From a checkpoint of a small transformer trained on Wikipedia.
Size: 13 layers, MLP 1344 tanh GELU.
Training: a variant of SOAP for these matrices, 303M tokens, 4618 steps.
Each number is 128 + 32 x the weight over its row's rms, rounded and kept within 0 to 255. Layers, rows and columns count from 0. Numbers have three digits each. The size before them is the row's rms in percent of the matrix's.

# layer 2 attention output, 448x448, rms 0.0859, rows 58-182, columns 336-447
092:114130076133164113129121132137119124155112158125116083088133177177177096090172124158135091117129093189149081132166156132121162141140172130067086154199143150109102144042097066121102094101142167091119154090150062182128198135140111137188195067086103121101141109142184180141105104147098113018115109194184127112081134171145111114130176086197
106:123089146178170058134064122119159132153134144148160152135138119148131129127120178102168115147063121093188088134119141128090132164132083134109147136121118210194128085144089071123100129144118085158117174086115108152157071041080139121071120133111099112107156144094066055159125128100133073114127100161090153140128060144128170056160141165100
097:111167142102089061136129117151092102110149150147137120103081085117149153144123139110089170117112111087160114126110126117080112100121124105188070111090166187084117176234116186111104122078190160140066117105165124073073114146185140136084128133045104085064124128156080124110092134120087172143135167149134087137141111064082144147141118172145
098:137079156134121135122157146137091146143101119141109140122118121104132127061124110084105148133192077095123130058136120108149131175137077165145142255109099134129112190223145126196078177149111111180150132112148195136165155091205165104159158177109086130080074091137160105110155099132164179079117132160049176130098157091080109077115206128108
097:135132129117127125155169107121121051115132136118100137112145115115107138140089093130130112130126119053070136101092107134085101127146118172158119113095152114101172240172144094096117053039114179146109153151058140082101031175148124101214118102134145183128110078149138173042157187125081134111123125075160155111206189100173093103125139029130
104:145110139118122094103106132112136100162101100147107152144160146153148162127126127158177092161120105151106139117094129171114131128142116152111119171076117163172074206155118163129094105094202118205157136047103138096097168172091094119126087103142168069100154176068117133038133138064238119141133181106200076160075141169107128129082110097173
094:178122190163109102107125147163112143115096159161104129133123091103174130139110152114140116094149150146132113108095161093156134166131102162107129193104103139118112156138151150108129118147103128124122124028127141078086106088137154098130097068144070148061110200151170110105117019093229057103045136208077003114064156196122163169189181180139
106:139090119130130178131118129160083170150138121158122152068153155133139153121143163176155130097151112153140099135158140142195142132125158128098148147113093126162084130130134184158128134205139234211114047130120135107197144173170108237161185114184141151110104095066186192107148122026150120167104168174156150076177106119132112078085168130170
095:134136116114151152113151114134139176136127125072135147160150121131174153180067138147145096089097144132105162123116082199142113151106092141121150072093090159136175212184213034133121150129099170093186143095170136126098140142108105103127106062146062147100121131162077167110177113140116130134119108118139121135099102141115141165137149195166
105:133062143161136152104097149151175136119126110156085131163088130104120107133157152168112109106115086192148154121105151112109120103122105194087108159046149140109134051111186168044142065157120159184156160093069189137181132168109151122147189121216097138068056059167077138085205102151150162188094119136088144090116119118116127095180127113095
099:124148104120109153160113098092108142135091129137140119148166118105117112136102096137122148131153117133128149153102126098132180131147105199107111172134088146127131094166078147120060182120201177128144119182230098100154048154089112177022156142140120150078152060170058164192155118137191112128111213107137168111132133151130129100155090074142
102:080082133135096115146074116098185048116133145111123095127123116125089127157076102134077108154114145115054115122159122122154124149132155128148091164108136162123090156152175131166175191070160143131142192164177071202130152102106196162170117107145142142172156142127154136135091075160101089041137133128062074086127146170138114121005104037126
103:125153175141133146175064140132126171129100086096115118105093138147115160153126108094152135116085162175174088153143088100181130117131099138117138073203077163176132052156170153050098193109168106128171093167069127082206158141149128102104076110156154104162145181153097107095140100158087120130121135040114129121124082210116123115036218124177
097:130096157136115173104117136134129142076164147104073108141094104140137153080117113147113110126137118142112148111166158131112147132136162135157144061135114120148152155043145131216092217102136157175155147072147144158166138091117144139111138118158127131098095144098148113078143067074141156132133143077086176126059193226146138111121098124184
094:154153118149097083092130126172112155102199144149116169094111073119056136118137123132084179102133094109182169166122141137131145131134171072144131092132174060163118140153108151067110166138120166162161101170145184110177142169117131209085139093108102207051127164134117114143170132122158170081100147058168070086182192143071145064089152083172
095:132118116151082113149173128120099137132164122174140115125135168118114126170148187143145112201156108151118119122124151116158143106102173104107102203164181126185130166052059202091137126164141194106183186110145229111080074138081102129137167123113039106121157150141126172151116078074136133133147170077198132157221083102118109135105093149115
100:136111119145108135142150125144101055154081141132107138136129063137110112162150129129156113150129137144130124068127110134168117142138085127181094149184104071170103066151137095153083117104189094153061157124085112155179112132087058101153133069111149130137136067095083183116136078172180154112118111211146159079119165127169188108118141088145
097:141142117149112160161147122103093119136120111132176096181084146118120097118161069117143127158128094124100098115126103131105131136116134128075126118091069147085130097074138099121123132163139162128107169091150072103165128154114063162095116157101125173086146166147167117162154076169134216086209086158159131116217084122162136131175178104112
105:122123131113080126113117120118159108108124149127161088124104077127113128115116156141102162105123168112130129094154096131116127179143116148143102206141118072156132154167100134081062084135155029140106182152095083124204139113100072160088092120138141065135044137167156131098083141186092107130098111173128158195080170177152111165178141108100
102:137107137085114132165087151131128122080136120165082117156180128113170160092158130153145078122068110135133112153104114123146128091132117142149131125101061130133099076151072111160143198112143121111174070120193113122158123131184112125196099082174140122084160213080126103139150094062166093087057121092206068117179128094170134065081114151116
096:136108152119146145123134111155148098113113180144094139144146094149081154074115115114082115101123169116124125108166150110130115132145167183110140107157081134120176015086128189066086161135147094180170153161116094134123139123173183171168019124230152179053117139133155134087117081108173135116134160146155148158125100070173178176163114153195
101:146136093131136115143070098116149105173127144152130117092136106176166117150120161108130124097121140100111101114193144119121130164130159087150143106108109118182134185159174029102114077130069138209101106090047139111134183125144140161057195036123081201144118088141066108151164143153080089158201128194112108094128109161045129134153169077174
098:090077129152161076116131104105124165087125142146126158113095137168124135130143135117142153167138119136142116119121136116141125087165108128152132106113150148153116171123033134159155150136193166140065108132125132142073090156083121176072103168084190075092180130057063143121177114045157049125144120120152142125063139177111207073163127164109
097:115181137171134126133116108130137140120137149134145170168086097060089174109154124095051150128194121125073082109175114154117125129139122108137136138169195237153182060084104124120142124138138179200189185175140068103108160107173119154160110116134168151123043062128114117162093103113091048073168086101065099037161053127165131148177177145140
090:091149120152170129131143098106106137121122131155133153134143147120154148111119151088088063053171113150110088131099137131075100155131171185104139058162054127101078165141147143179160183075124196151108107116156114142147064098148191127178097131139051073077087156111121186059132159092078195088174135092235168149147069093133139082037146143144
100:134092122101104142136144178145169069137132148135155069074151135102094170190145182158077168119086135120129089135107159116123085141128121108145132140179127077183094069122168106093140019166071169107095151170156118087163146093107171090180112110110141152080160135117130120089145134109143124129121174138182111192112066093101093106148056239048
097:124084168134111113141117156085106116129131149164113072117144102125080111131155119145141147165159085162119152135116107127130169121119171102141103185114125058200099037131128095144132218134123233066145187130129133122077125158052147160151140150156067131105110104143123160061121016077162124094192081144112110035129087196117149171140103127132
093:151080134139127131129135091130125122193144129114165100130119042126145139118157120145105149092135096112068074103143147131163126162122132134123132217085074182144127091065186129153053070176115241159100117106165104176141162105052132080141161051122102050145205119215132166179115116155239170195183121095130165151132121115136144125173166122142
096:116103162139146180150079127165105105176118131107160131105104140129123134131149132145118150134116132071161101126111152150117137135140138116111088095102177060121184124146120156139106121059008188103137077129142113087137216134124159099131024140151105142165127129127166140099100115158134061158121104220118129141153128109106151183100151135137
098:149092131124118132133143159136095152131131093148139100086151171123154149123178182143139111131132115163166185160168157135121190125109098139085117104182099096138126130102111191065158192195138144087113160110150172117142110188136102106115137222101140095112194144061113101141171152130051167160153196089131114136031201189129161101073118090123
095:080169109134171141140119156148129145148098122118147162128087133151141192090135206082131108127121124135078139087185128180098164151119165104138136231154188110075099047135203101152157162107065175070112073093109082137097094097148073000152152101123133162081124140128068069123117111148142138074146103146078147147169114091127179133123194114100
091:190117133152146174106104111133148105122104108134124120151136155169136107144148196135125137108129151172115131152139168140113107067127106106097157120126165097070142185117062065196130102105160139146161048130135163115166030080147132104149049019171089129190153124205142160182153111142163188115104110082120170110100135128150149070118080150176
100:106135114119133139134144122102095145133112145159155100133114142118100107116157142162175108127107135218127159125132154137159151146136096140094165129167160170112086182163124133188116171180125095140117082129157182160134046128103149098100140076136151133087140082151198148227139127113148133114141120056191106087136118196092201120103108198102
105:095089122158153065110108124150161112121109144084182189111160121165133060106146126163104136161147166057123162123147109134172157137149118143165109153115183066119128109205083073143134139128145086155123095119139146158115066143168122183079124114108115099115137112130109199143053147175130011040137113200052130038127126063086158163127068073060
102:081118102076161139148135145085101171119151148146157108087136118164182132133140142165165169153133137136161118113085167169066085091123130144139100180117126113143104052073151154074118087100127168077004127142198147055070136185125160146091120126147092162194110108231091086146144086126177134170126083144212070133170149120181154146201123122179
095:122142144092072162107115117114087092111165119127122103162154113140098165113106141117096128107101171124136097187114141139177102142145101133124144162101161068183087106182114131136157091000186117126146124134125148158114127157082088164146154119161069135076072162208174183142082064171115152190000143192122190116119145118091161171132129084165
090:123143142148031144137139102128124127136114154097094119130138138145144128127095112125116122086169125109076115124128080117135144151128135129124118140157156138175129136140195252236171089090183133078111116091141182188078154087120159113087166098123100065117126108150070133153076119143097052121119130150195170208153009112162090150110188048160
094:094138136096124157107110103143077145109062096162114095109098120116172118080164098113182137150116161140079116133141121068126145128171163101142163122114159067176128165139177139173075147083121100218160088112113147143088170130139082109086072172106107091057091096162128160097150114109173159029120120111150120149135081118120148144139102109121
097:113179145110097171103107132126122122112146158143077178163131113114098142098130142109133129114102158176155083123167145129113102111145105156101132191162107162149121135234132136140148178047137091252169149096187138161051101076101108142168109176040141155164060136073173176151147116124166057136155152097092176069215093083175063240122146092120
092:166175168118151117125141161131132109096123168087122139161141122131112133091166077148117155106159127137114138101128092092105141117119148114110107089149158133105165184066091155093149074148124084151206061128130187090073203169123071115081160129181107152172156087130083149122203094170115144160123128135190119192009113066143110138096135127116
100:122174121120127172144146143108148159103092083120074168126119151125145133082129122124124132140153146063086094104155119111193168136120157130144163150185115080082139100137074102131107125161123138056196152211096102143131085173165178126097079180192114118119145136077132188109119090098107046090129128059029200115085112140098249139079151147114
104:077146142135149135114143137142123164132119127106153121115121116155152121144113133176198156136105101127142139119076136156051172094107139142144138138161169134105090134130096197066101155145116088091095121109183099052159123078131180093094084112125179092093099125179116111131220178163195115119118094140151152186215063178102076152147111140054
093:114103163130128156146153110128181117168099137116181099164069119132153122074144148091112111139125159133084107153132152095157150088127101114101119171094151091064160180055152148092097130115120231126095095139127173175172154109100138155128056126111124067156190134168143104131099076134080179079159133070055083197132132097108125108045116102107
103:103166150154137138099129152118088209154137132125136152198117115122104163097129128144153138161112135198183137157098126173126097090102101120146158077130124169133167103130072206105008111112170138152167148170064122045106105128206206171097111111117181135199108184170082107150076056149110147178106156154115065146159107111199116066154146139135
102:084129182081158162145138120154106171055128098096112135158131125115109141064125105143170138135117064138143093141135153121110161139132113150132140227108078053133160117105142144121087101150099140157045146155137149111111101138159162114102126175077152167114157210136162142127126149087107182150130116182093164146071083126127175108099196093186
105:091144138169112105144121187135135133169129128094180167145147101139095106150126137136135146098140148125129089142141105117128111156126106112124080077173160154131111153146072139219113112130162149152138152118156127077125100149149162141090124114141155182000133107067050040171110206184146051103073125023064106123158156159089125206129098104154
106:158144132135135084149097158105111122152155135119184147165134122111093154122140143161105138121185127165164119189108120140110096140116149148137093110190181099084133159136127151178106065169185201121061122106111224075088133148158150115087160107119028146200086167107086114149151071114155093078108145146118103111162135087145143060160056133170
108:089115132130153137143136116120147068088105125102088137107123106131102120110143098113141150131128135135146113100149116097162131106130123110149138148102134094170118157079175044130150155169126080168150083128071072095085124088115130161175119094120076059167078086122128172129090068174104185048103134097052082148080187075116121150105112126046
083:142118144149155195112108077098121110100095102097081126114153156127153104160180138114096117103138176130109103091145133097105175112087182123089127091131153122105089127145062195116037137096154255143167083099088149134142153161126069195134081101111104137043144177113027083115147106130098099084124096169118116106137079185140042061150105183099
110:165087089123098144138104143123064147105127131137073124127134139133186148099153201163111081107149109095150157129159121171178156149142129112103134199052117176128136132143128124103164142045131128131120098183064165155213116145094110061189144160183065165134092154126084112092129124083113110146097078055138131121141096143106178137125166168174
098:136132138118120134132130140112152077133129137106148066119180054110112137151112090099093159130148109129093150149113102129090096141124165136129119137119104095092132002101140147168161106146180131124056137066117146149122123211124133166093158143137123139091105118132055157123093120128168093139097121129083063113092112124129141150138095163141
098:128125146063120086088086183085130108116140169136097045152083119129065135123100202113132113123120145076164089148132128153122113144149101081173116152137161189128181157196106129089154139099203125131091108126152162073062069139152129126134120179084139079149094122101115133085062186062145068094089170158150063099116094128122115125101073154086
093:159188153125108147182121105162158134100118146143124108062150166150101125152145085113150179077197119108080128121170131110128110116145110108136137103086173094137124181120086121161165169147069153121106081156155091069149155098144066173159181135148124140136158133133052129128148021123140042151188092118093098195160103155194180149098180156102
094:127125129101135157108134164086152160108097129193086149144082151132165125112140105130155121145075097129113162115109128108109103087117131105155134141098122104121117122057147099157063151157096150171118164157139202098164195146117138176064100203146148142075065119102166089106096121109149107098105119114157113113165103199184159043158176156127
101:068163125188102166175111107149130162063121118114101129196161121160111129122087064102176103156129098126124107171137056147138165108112168182083154182167139109158148085179138119146149090166208099146197073118128090143150189122116122142202171122128153165169127086123159117205141101093180186123075139144147150098197131056156174183126135079189
103:137099104085121112140124107130119072182144120133078084107129118174186142100133136123177125148147146083119144106107114164088149074126132116148158157087129140114153193063106081112153160097066120069170156121121138140111138189131169067201109146126061054118154101136161187109135090131175139151095159091150184119118039211096161131114152135026
106:165130096085133111129133143107138118163134157103122154139120124157140127107137136125158110135173091139148168103130119153060135156135125129185169102140169183131170162118086148167172138073088109112126106159089137120131092167126094130092178118129189174170107142097199141104190131145124166169152114148119195120120071096092160095117142105170
094:125133135098138173148120127108169078141102129082106144117074129129096115161133164131112106116090139134118110142101082104157083148114168137157140121114097058234143132121141150080089103131093136105210093167156139164201095095155188094148139217179211124125050112073200124153129203101091120168108171162153175102058112076163140153114167179122
101:116141146115160108143127133120131113133133097119146152121111152101109108121127120133133140126132110113091109118083107142093086096130116076175148114136095122138160213153130144105093085250200146103075099110185110036073123095100217096163159105145201096146108097186127152110129174180131129249166115185083126181096137117214082119053129093139
096:142144153128119161114127144140121158131118124126135103133108149107136171134174085123173150164146135136164131150115087117105110138162152133160213176139120053187130092075086132145196129153136082089093118148108053127155170097054189148061122172140164089017118091186086121180124037170113094120053144122151222186095112101084130127101140214056
097:130094128138105142143129130125093145157130099135194157135125063079104127183096110097113164118154094135135126129083120128084141080088106098110105110110095157048064125142123088180152106124127108081204138104111107089103129143112141120187120210143161134191096107121127139178172198125106148149173092084159109141203152120095085160167138114109
096:118148111093126153140142137129059169132121153143106154102092094106126135112083107158146122123170147112167065113131129119138137141167154113174118112124083231117103148150120089115135063088072113119075113188145121157150125108154126176094186108085173133076176155166170149173138198169128197062103145146075167059204088125132127076126101075077
106:147150110132125141148081086134155157123111069140159168098118123136140106193120136133113168142128110073142079113128116148182129142118120118155112174079071087129171070169069130151179193157202117122116101160191152084140150081132158131161144071164106098131095018186064144170125204154098093132159034076125153089108176045157060112171120151099
096:167079148109178067136092147147145123157153127152141115091154120151097147156140138113144143120107112109156170110170133159138124119102145113143136090086177033136110138094176000142017144114121154160132131081128152153064187159172140109146159039174082083143106140141155125142181119138130156118082117097136101176115109153126219075154137056121
091:156090132141139099129152155161136107079117148140121123096155121134100112173146142131120172130125096110119108149079114105107142094101132098103090143122247086125113177094166156130095158130167096046126060101159175127022130145184153150146120079166119188141140111165118102147083149116127076067092135151092136107031101188167115159151101083124
099:079142130132145200164098090113075140114125121154097042150082176183140130091126097093118102151138137205125153140188122133113120152140141116116122097103089097111136123190171137168146202112153210124069110121080117133144107198091123079146101147172142140099123181084161063157161050200172165171151181149164218155114182148117079094087042125128
099:101136160186109085171098094186131152109117138165141126139102181145106100138133124161083152115115089194122176137161115103131154146136141144151103124092155128138127147087123154127082164106111166130125084172132185110067096088090167192182194097091054063146117092117188078117124121143097162108185102159156165074087196156107167089129144179158
109:107125167158139107107121224101106142098125096119154123131113120089109106152133184159102166139134096174162106146123117186155115163126098110107068078154204150043113160077130154136076101139067078079139120139087117056141177154138101137123143083175089072176162094173043100120116176162105120079102110164134089064184170103077090197174135162110
094:116170122090167171066123106185154176116097103140127124107128133162169117128121150118094124101081106105122110183169135153122101108132169099090133173132109144208111111146071072141109134153090139116124047143101199173092075159132136178078088078138085096155139066145109135157055134115075090108162134159155156130042096165096151050111092113130
098:075129137113130173079147109114114160168143143135024139134083095131103154096186130124145095144115089140120117136131178181148165181103171126106168127129153096079155114106069149095103139189130033170135114068067060193156147140122158099133107172141134183110098106138130072123154136104167184094107129204160136136202127198121185173146135118131
097:098117157108136156108147151106089120082125152109172101119126114146139126164136108139168153129142154118127090098123130135126160084097105129131114123255093015215094118110147161174081128125146127130164143187225066041093087148186193177152124148123093109117062186146110139129129125126184126086141118062186051088193131151153069146161071068134
097:104081119130086122115112140144133115113135173126127099123177134152140127160118183134118103130104137106128167118170110127123149157134131138161103206099114141129108102188038094119132136090114183217146129135238102101179127144135136107152110064137199184113149101083149145113172150133078122182146068145124142155077179169151133196000119115071
100:104115131144125139134170103141128105146106141165151121117127136120145099140097148132099152141144160133092135102117152115132122131101105133106136197127046134091187183139204145178117112110169139076102170101060180130189174154193142123117135160130170131157111198176180052123123203173211176175094171174132079127141190107143140051136097137136
086:131128134150122160097063117090131128207121111181113104112129090097062122118117100129150127138170171130123195118116130102096146156141092123129123071175079219110154108075148095134146171105206173119158066093122124094075185137200101077159153121070118083088110072167250112042168130074178146179151133106088161139120116197113049072179143117082
103:093145118140157098157089148120148124160123168127180117096179121170111160109127147122137151141150140141163136175087134119100136112118146127154123134041119142100103179119162070125084093152182187120135088090165094087105063104125168051131189158160149141090146088120126156158188166080170121158112095074186097117113126131086122138134115187078
099:109122093153129182112072114127161126118126141127112059176101168102121136112106108130118127139067161170152116161177128095151123131098100143106126174195100183090140120066102211126077235099166191147038133088090180175111062153234149083095089116172164144185179120073075104138098079153128152101199166110103109186087110076215176103104099072197
109:127110107141121088127097135127120133118145134060132153138102103121114109152109180143160184141163149090168107102110136157079148129126142101141123136120128141177095143167110160079124109108096117126103203163106089148137086145078174100080165179125123105147105160111138095171175157205099171180143065188160177127175171148097066128155208131086
103:160125110129140147133160138161058186096106076104114118093138137153143107134148114057186131131162159096118123112144106085112136138108079086155092113116061076227123183041087090117190193079110101200123134140192155179120148125125113145108071153167112152084142160149114145077150151165154138087094066119136046131106102102147070082113070141186
100:135119133128134119131128115138128135154108107118094163096088135105135123143099129158130119152128131099155135101098132145170137144139073139157136159122072117120149094120064080079209135144084091186070147128146153120112245159084155131087141077085128093074138108082150124150243144197152122062057189161121124211098109139154132095123115158111
101:134117112148136111104121110143179088133090106128109116124129134122118111115138153138106128146097142143133113129149128148126121158121158102116123046142091190111148134103188155128160116174121116085068110139160096115119198172098160106078061096160120164187227075146191166161075028113045135196167084223118109176094106144106102103158107216134
097:122100128138139138135101117120138097130115124131157170110104191146131132122117122134125105146139128113124136159170124153112137136141145156154171177084109142146106155138118188089141053117131130080243172115161043208117112143144112130093162156157158155095129112134177120067097078148214149161139037136102167052189125114080074233080103126102
101:121091127160136077114146170160117071136120154137107126122136151157114155134152154113190138111149123151105101075123177098167137140150143098116143175179194197114148160135106195116149146212098111187148151140132150138073145150145124122114137178155177092087220076091192140150146159144136175168122143152127131164054075089070070057134125123125
102:103149172109143092099125142117158153127125092181091123164123089126144126121125114114177139117114160164147143115139146127119111077148125184077126146090125181110116127053157209121116125180141101161137091099145115126100123097114169106196099197047119155105149084131144168076119158137170085125046142083066107127124156096083092067066110208147
100:150119149103157136143146109095158104126101155106172146132164064131074120141105088111052114110116163079123129126118126086141131108109126146115129197129132122171122185178187140049132118130158131118124000102132104123147169133213139174167147064151130139137130038124119104107100097108175187115166158066138113098083173095166188150114128072113
096:096163129135194078078117157152189066164151148147118119140138109159133122143157113086143097117157118124110111118136111106134062126139162150125120209092182138129105138065135158183068135236069172213146099171139139129097094072146184045142062124141190180156125080079094150111145110190138164140147142103036124161133083107184172145156164154116
099:109121131105136195159108156121175159126156176111094142095126154095194097111144099115159095132136134118086066123148133137111158130151168117134158132142028105108135166076113128178199120062149152123095073128171080064180154146129078193095102136160134063193128153197127130138057086113099152100131119140129145096138061171152177161068200148114
103:128102093142160130122121129124140152118142132105115167108172101130111126075126122152159119138190073140167157128156153145121097123132150148131126119152151072125115066130180106097104105084112135145127116113106072086113181144121052182096133131148117140060191138154155119076146128086140221137118150143133140134178132140185148107156079117081
096:156129126130141141132092093146136051150110115123092182169112130143117105093115091111096124134106126143139127132154147104129119187117163140091137125086100082079152134200100152119193196075110131183161110118036100137139254222120085106108036216139089147095095131065165178141195076116073093098114104144109135149074126157147199151093132164133
104:136085103138146142133099137124168156134089124107138141090060142128153105091145119120112057140119132136116140132142125153167134201098163155143125155111039148141147141134178124146114135098080107151134140108119102092099117116233116130171255197127150134113081209144131094169071100132100144185064125197142148087157082060133149124092132255080
112:130091140102118173175154120137170118163126145148168148106111169114126107090163137159135117091115126121090090110111142099086121144109154124194138138065119083160115102163136154089101114110145149083151127166100213093123142117112142156170155061147106091120019149150185082066135071139158064022130163097107221159031126184098111072151163127116
096:147084135092165167146059126126149131086082116149169143162133161136125081159134116117148120113091152114066168174138120147144124141096143135123129107060156117148124053147205142036143112115042107082172158149084103221090123101123074055128106201115164128118117140160173087130134166106113065144101147083195155129143147134108111155090085145176
103:069144148138125107163088141094105190116140138076115182133120078139088148159089122125161135101116149138157102143130089111134143107089104112149123154165138184220122152127117101165131079055209186137123034044098080135136055116127135077114124133152175125121142189088124075146133115209170091166117144141126120149124130165187208123117115126112
102:111119111152173138097127178065116225115156149143108137161168087122129180128108125147157114159179090123173151152075132138101117106121128092115130172079081127066170131054111025157116163096112126179221101049142108096064137160125189134097180122140123117114127133163080127123187097101108162168185100156128198172093064134102149151076060105154
098:144130166132124140120105116133145120081152097095075124137102068112156151055117119113118161111163146110101072130129101120152120141123151157134164168161098145145201089084210137072087095171185073147065171129075171217151153061182191142213094206102079153165124083127075094148070112126125139178162134106135166164160124088190147176137140134164
103:176141106160130158108061125079159135113114063125166155151193117128174119115118136112115139146127124113116126129147098204140164114116114140130162146164142175182131155214180059158114056149194122094145118171076120132128105132176101158077107132063125067151152230044066146074136172191090123119094141154121105093117165159118138184099176137152
102:148133141114097145133127126145124129162137123119126141118081100069136162097146131115143172106181130117130137154087149114129126135155138138123133121122153137135138165089134145179095110194075114101164183125080223035162174095085137163133131123013108115082128141107088094125111173059146130099146097059166157121114116122112091178127150200146
101:105116152085128151113127116112145122128134149122169103128138140161131126108138162124165136165082121115105096123130153135126133149140085121180093130138150060114146166117109096164068167166102091175139189195180121123135146122186110109076077102138045104211074159152200193151095131134072134112089136049162109156065194082128156237169132088181
098:107146163096085173107157120114142119113113133121148084163114118145093151150097134141146129172138133124125127114139126125126105159116064110145108102145115113129182189212174109158099095107102076120011167147092063148094163126174181163139184147079173168114168130081076117120085126075107075146123121081128116157082223087133102127119111138133
098:137094161077086124121151119125124110105108140168066127121056118133134117121072159095065114124110131147086175106149094121117161149142116140124118159062125160221171174142130125117142151149116147132143173137172145203145139151119178126060096089183110092170081089083132094174130143105115107063188144128255056122133136138170091014090163143129
095:099145143131125154147161134111089175145142140102090161155127156146154145124122120104168108070167163132129120110138105157157140096152149101132104157184162110172093117127097137086164170114214100172187118067159055151100126032108129107075215171193163117030144100113144035176138160195199081189119117155167117175181081070206148198186164091105
093:126182108117115190157156075074099161121134085119150096164157106115116132113127053098140170141145081139091135141071170105108104114114117141103144098146119182138136167149115084125143150196131099181133140182084147099106074203141070178182111183047139127103164133071070165139064157125144042117147165088142060069102098175240063165048175161145
099:134143130148117086161127109135111131145125125148144159112143158112096142154183108091134087139116107118137173070161104168154122144127118159150130153142133046088169118202115118103185149109149068023165135114128193048113121217079124137176127145105156101100130143099155148086187079114134092054108140101071154088141121123089137170175154125099
099:161113179104135138109123144170126180140141172198057141121107173128160084130074129105126137113144095175120169128126109118130172133112150108140139049096147196082193115098154124117150150126194114136158137127106185180144141091124108055098125156101159115221190108123131044173118071095105105092123199096098143170035169145124114111094113082144
104:136126165123119147155159108121134081111136174182155078169116169150111109132145155097115166100130150193123151133143142112119125087114158137124078226178113182081105154129222186111126108156046195173184148178168105046113118091192143172134153071107106164206131201198177081169119074090136226165143098090100084103132115115147082192147066099204
110:145138144137118200112124134155175121106129159108086100144110138160094150138131157141134097116077157149153166144156102101166128164129136123139138152194106203150148131159123157051187110141166156175062122166146102141142134174115141135170109140115166172101169094183145130130121069123078206158129201154124149100207126142132201123115119156148
106:128113110115142134166125104112155106091156095098105129136119164154094153111148159125067148097141147128097087086131140090140096123083157147080106100144145156133204105187219129143177085104136060094089144117095121207131131111168148149091152181179133073194105090092162076097099159132152121171137150135098065142080067189122033131109214147192
096:123123156111100122091117157118092136111127081155149182183137065120111141149140122143121133115104160132141164103177140168139139081088098130173109110156153072106118107066073169101173109081133074154090069109103113118165104149212141160112132085146115104108132132163141129209175189130119106143125125156072130105137124132110157119127137189107
103:104095104153107161095098137102166131137127116110085119106092165125139151180111111108144083111124160124151121124144168111145159095111169130106128102149023175155073050107217128183123108132164050183145078100106151094180114073139156138134149109102158138117145119184052076156104193168100103195109091089167108195188221145161106106129100180086
111:129174146147097122132127112118117135091140094150121133207093149115130134123099174114105106145146128157123154105147154109086147080119113155150108110099188237098116129079142132127168120115127183169118141087084186107161108198133155185125129204104201196138093128180064088154149110167075101160094096123031037131205180085146136185133142144199
102:133134104085106135165148115112129150134083126160136124130147132070122120081110115165111133127115124129127110141130184156116135122125149121088144145062079035141116122173069148133133165158106139169145072204171115126169175195192124149147097165193155124157138117177172111114113083175147117102108140137164086131132175117151143077120181206133
099:111127134118117154103138096092142100105092124110114083152178150139096188134103113087157133147133187144102170107140096167140120140142070139137137112103109187179160147127151156149168103158089125142113131114159076131159127120152125116190097133152105082065104188068107133117171090074066111152110148117096120151082115086111153150106103175105
104:160128155139138106129212175160113121124136096160125056197135111120102133068124115137101142132132157100126146131122150171116119114145114139104166178064113180134212085113102171108132117158085092169125116053107131113129128085101075182065087072135135126111141149161195091108087101199124190164144137159059167117116123146173146173159134183137
102:128146142162104161141102110106108134107128153140133101161162148106120125149117121098140132104098125101078146085139138122090139156105140091175142041134147120172121112107158128158124115146107133110099100133195139122108156144044177145047088110176150116171105093055172074216170148136060181150154168076113132149147119153122029082184125082152
104:153092152099105144149165138136136119164136137129124102159153151120115169127129118113105121141078140143131114104132154119043120155140145110131152180081118140129098051135120222107115115207151194077087126088141104163121172139215083179151169148158154115114116134082136119161095077093189126087119096165120071097085194149159173184149157150112
102:111151114162079090168120177094149118123142125132148119174128167134124109130118139163094131131064126177089098131150143117123113178116144103120105119120176198149110215090088118166081212154144145103103113149198056109106111179078109087136115145105151099148114150125219118186099126149052194203183120142097142142148115096061100125164117170151
101:140074149100073095147158138128113083098152144118110142135151115123113152146133159145109118166151123164120143065159153098106125094138080139185072177109186207203117177126064168231092126145091191147176145138157112125255137173100136088117094103091099162112074108112130150165084061132150131125141190189112148143116071123109137147182165087085
098:168165107175077208111131103119172079145127118089151160141151187134118169165136128117137095145137129156101151121129111159134138141147094110050166073101152152102119144106091124169125044155147224084152119075115111168163103095176173156117172152208069142088121149073102092150159050065080079116141132083153123084183048080128131129144092170109
095:112138156110140121144104131131157197072110124105106125172151096104122138131083120137131086050094122154109122126179137129130094122152134150123097135092121141130109091164148243142161148093124125150146145180207061178116125147165133112168154137140131136147132156107130091130089186045201070126080028025098070101092113126102133126099126097071
117:158145107119113106110129170123095154121141062100125162115120068148158157120098100140171178133152098097103124092094132162127126112117094087140115177063140157085101117119055138154113125147135159171101114122178102090088197118096133061112161125129090092117152151131116112100148155191187064165121135126186142143186063087119132102116167156100
089:184101121182140121101112138141089164117159111155117123139101182103121124151119169168132186140139132188187155141142146083115147119118144120139109083101123134142139116115135122158189159126161174071182085078154163100121056115101192168131090050141097170135072133161102094136079056226083153157118108160087105122106191152093082108127161165090
104:137131168194095091111123157136171116143111153126133102132129142138113138130119088124187104138151130145127146112119158138137132140088155149148132183161230149157079132072083102134088221148102163106205126131132143154037095082196179196076110113111200105045050172093080124161103123065181167069087133156121114111118155140098152017130028111132
110:096099170166129148132140126126095147105148111177119105202100121086084116100149118152144108126140058167153115164167168121122112129108140142070118093116104122104143147099132146140069155092131108132161144180119129090049106071025073101182075192158096141128070130178125105129166103087139070139194133104152115125140022144172149055255150125163
094:106076107110104121096140145084120077126131122112153138105116112147111121157142172109077109133129121172111098100161136115127083116093151170097064225180206107108132102052148118177132063183097177128174098131164143182128105152216132128058109112187089104127137094057197129118132176128097121100120112191137060127092154202095130079206106137094
092:138125148142140080135144109175132065101132125110154162082173131105051091183103140131064145131063144114144101168125119103180132087128099081126121106161173111184140119127023168144083098101170085143098129139085069138120136179091200184180163113197140130115110118092075114170104159126142114106131134149135085167158133149153172120138135183135
093:120123156151140153177165102138083097145089137161163131108124126124145033086133118141127129124119108114110088108133112146126154126132121126107126159077159096058084118109047186157076146124158100089255046144080071123110106087170156146109123101060046122070177054100153132149149156129122218137233062254064167125137156161139202163134079166083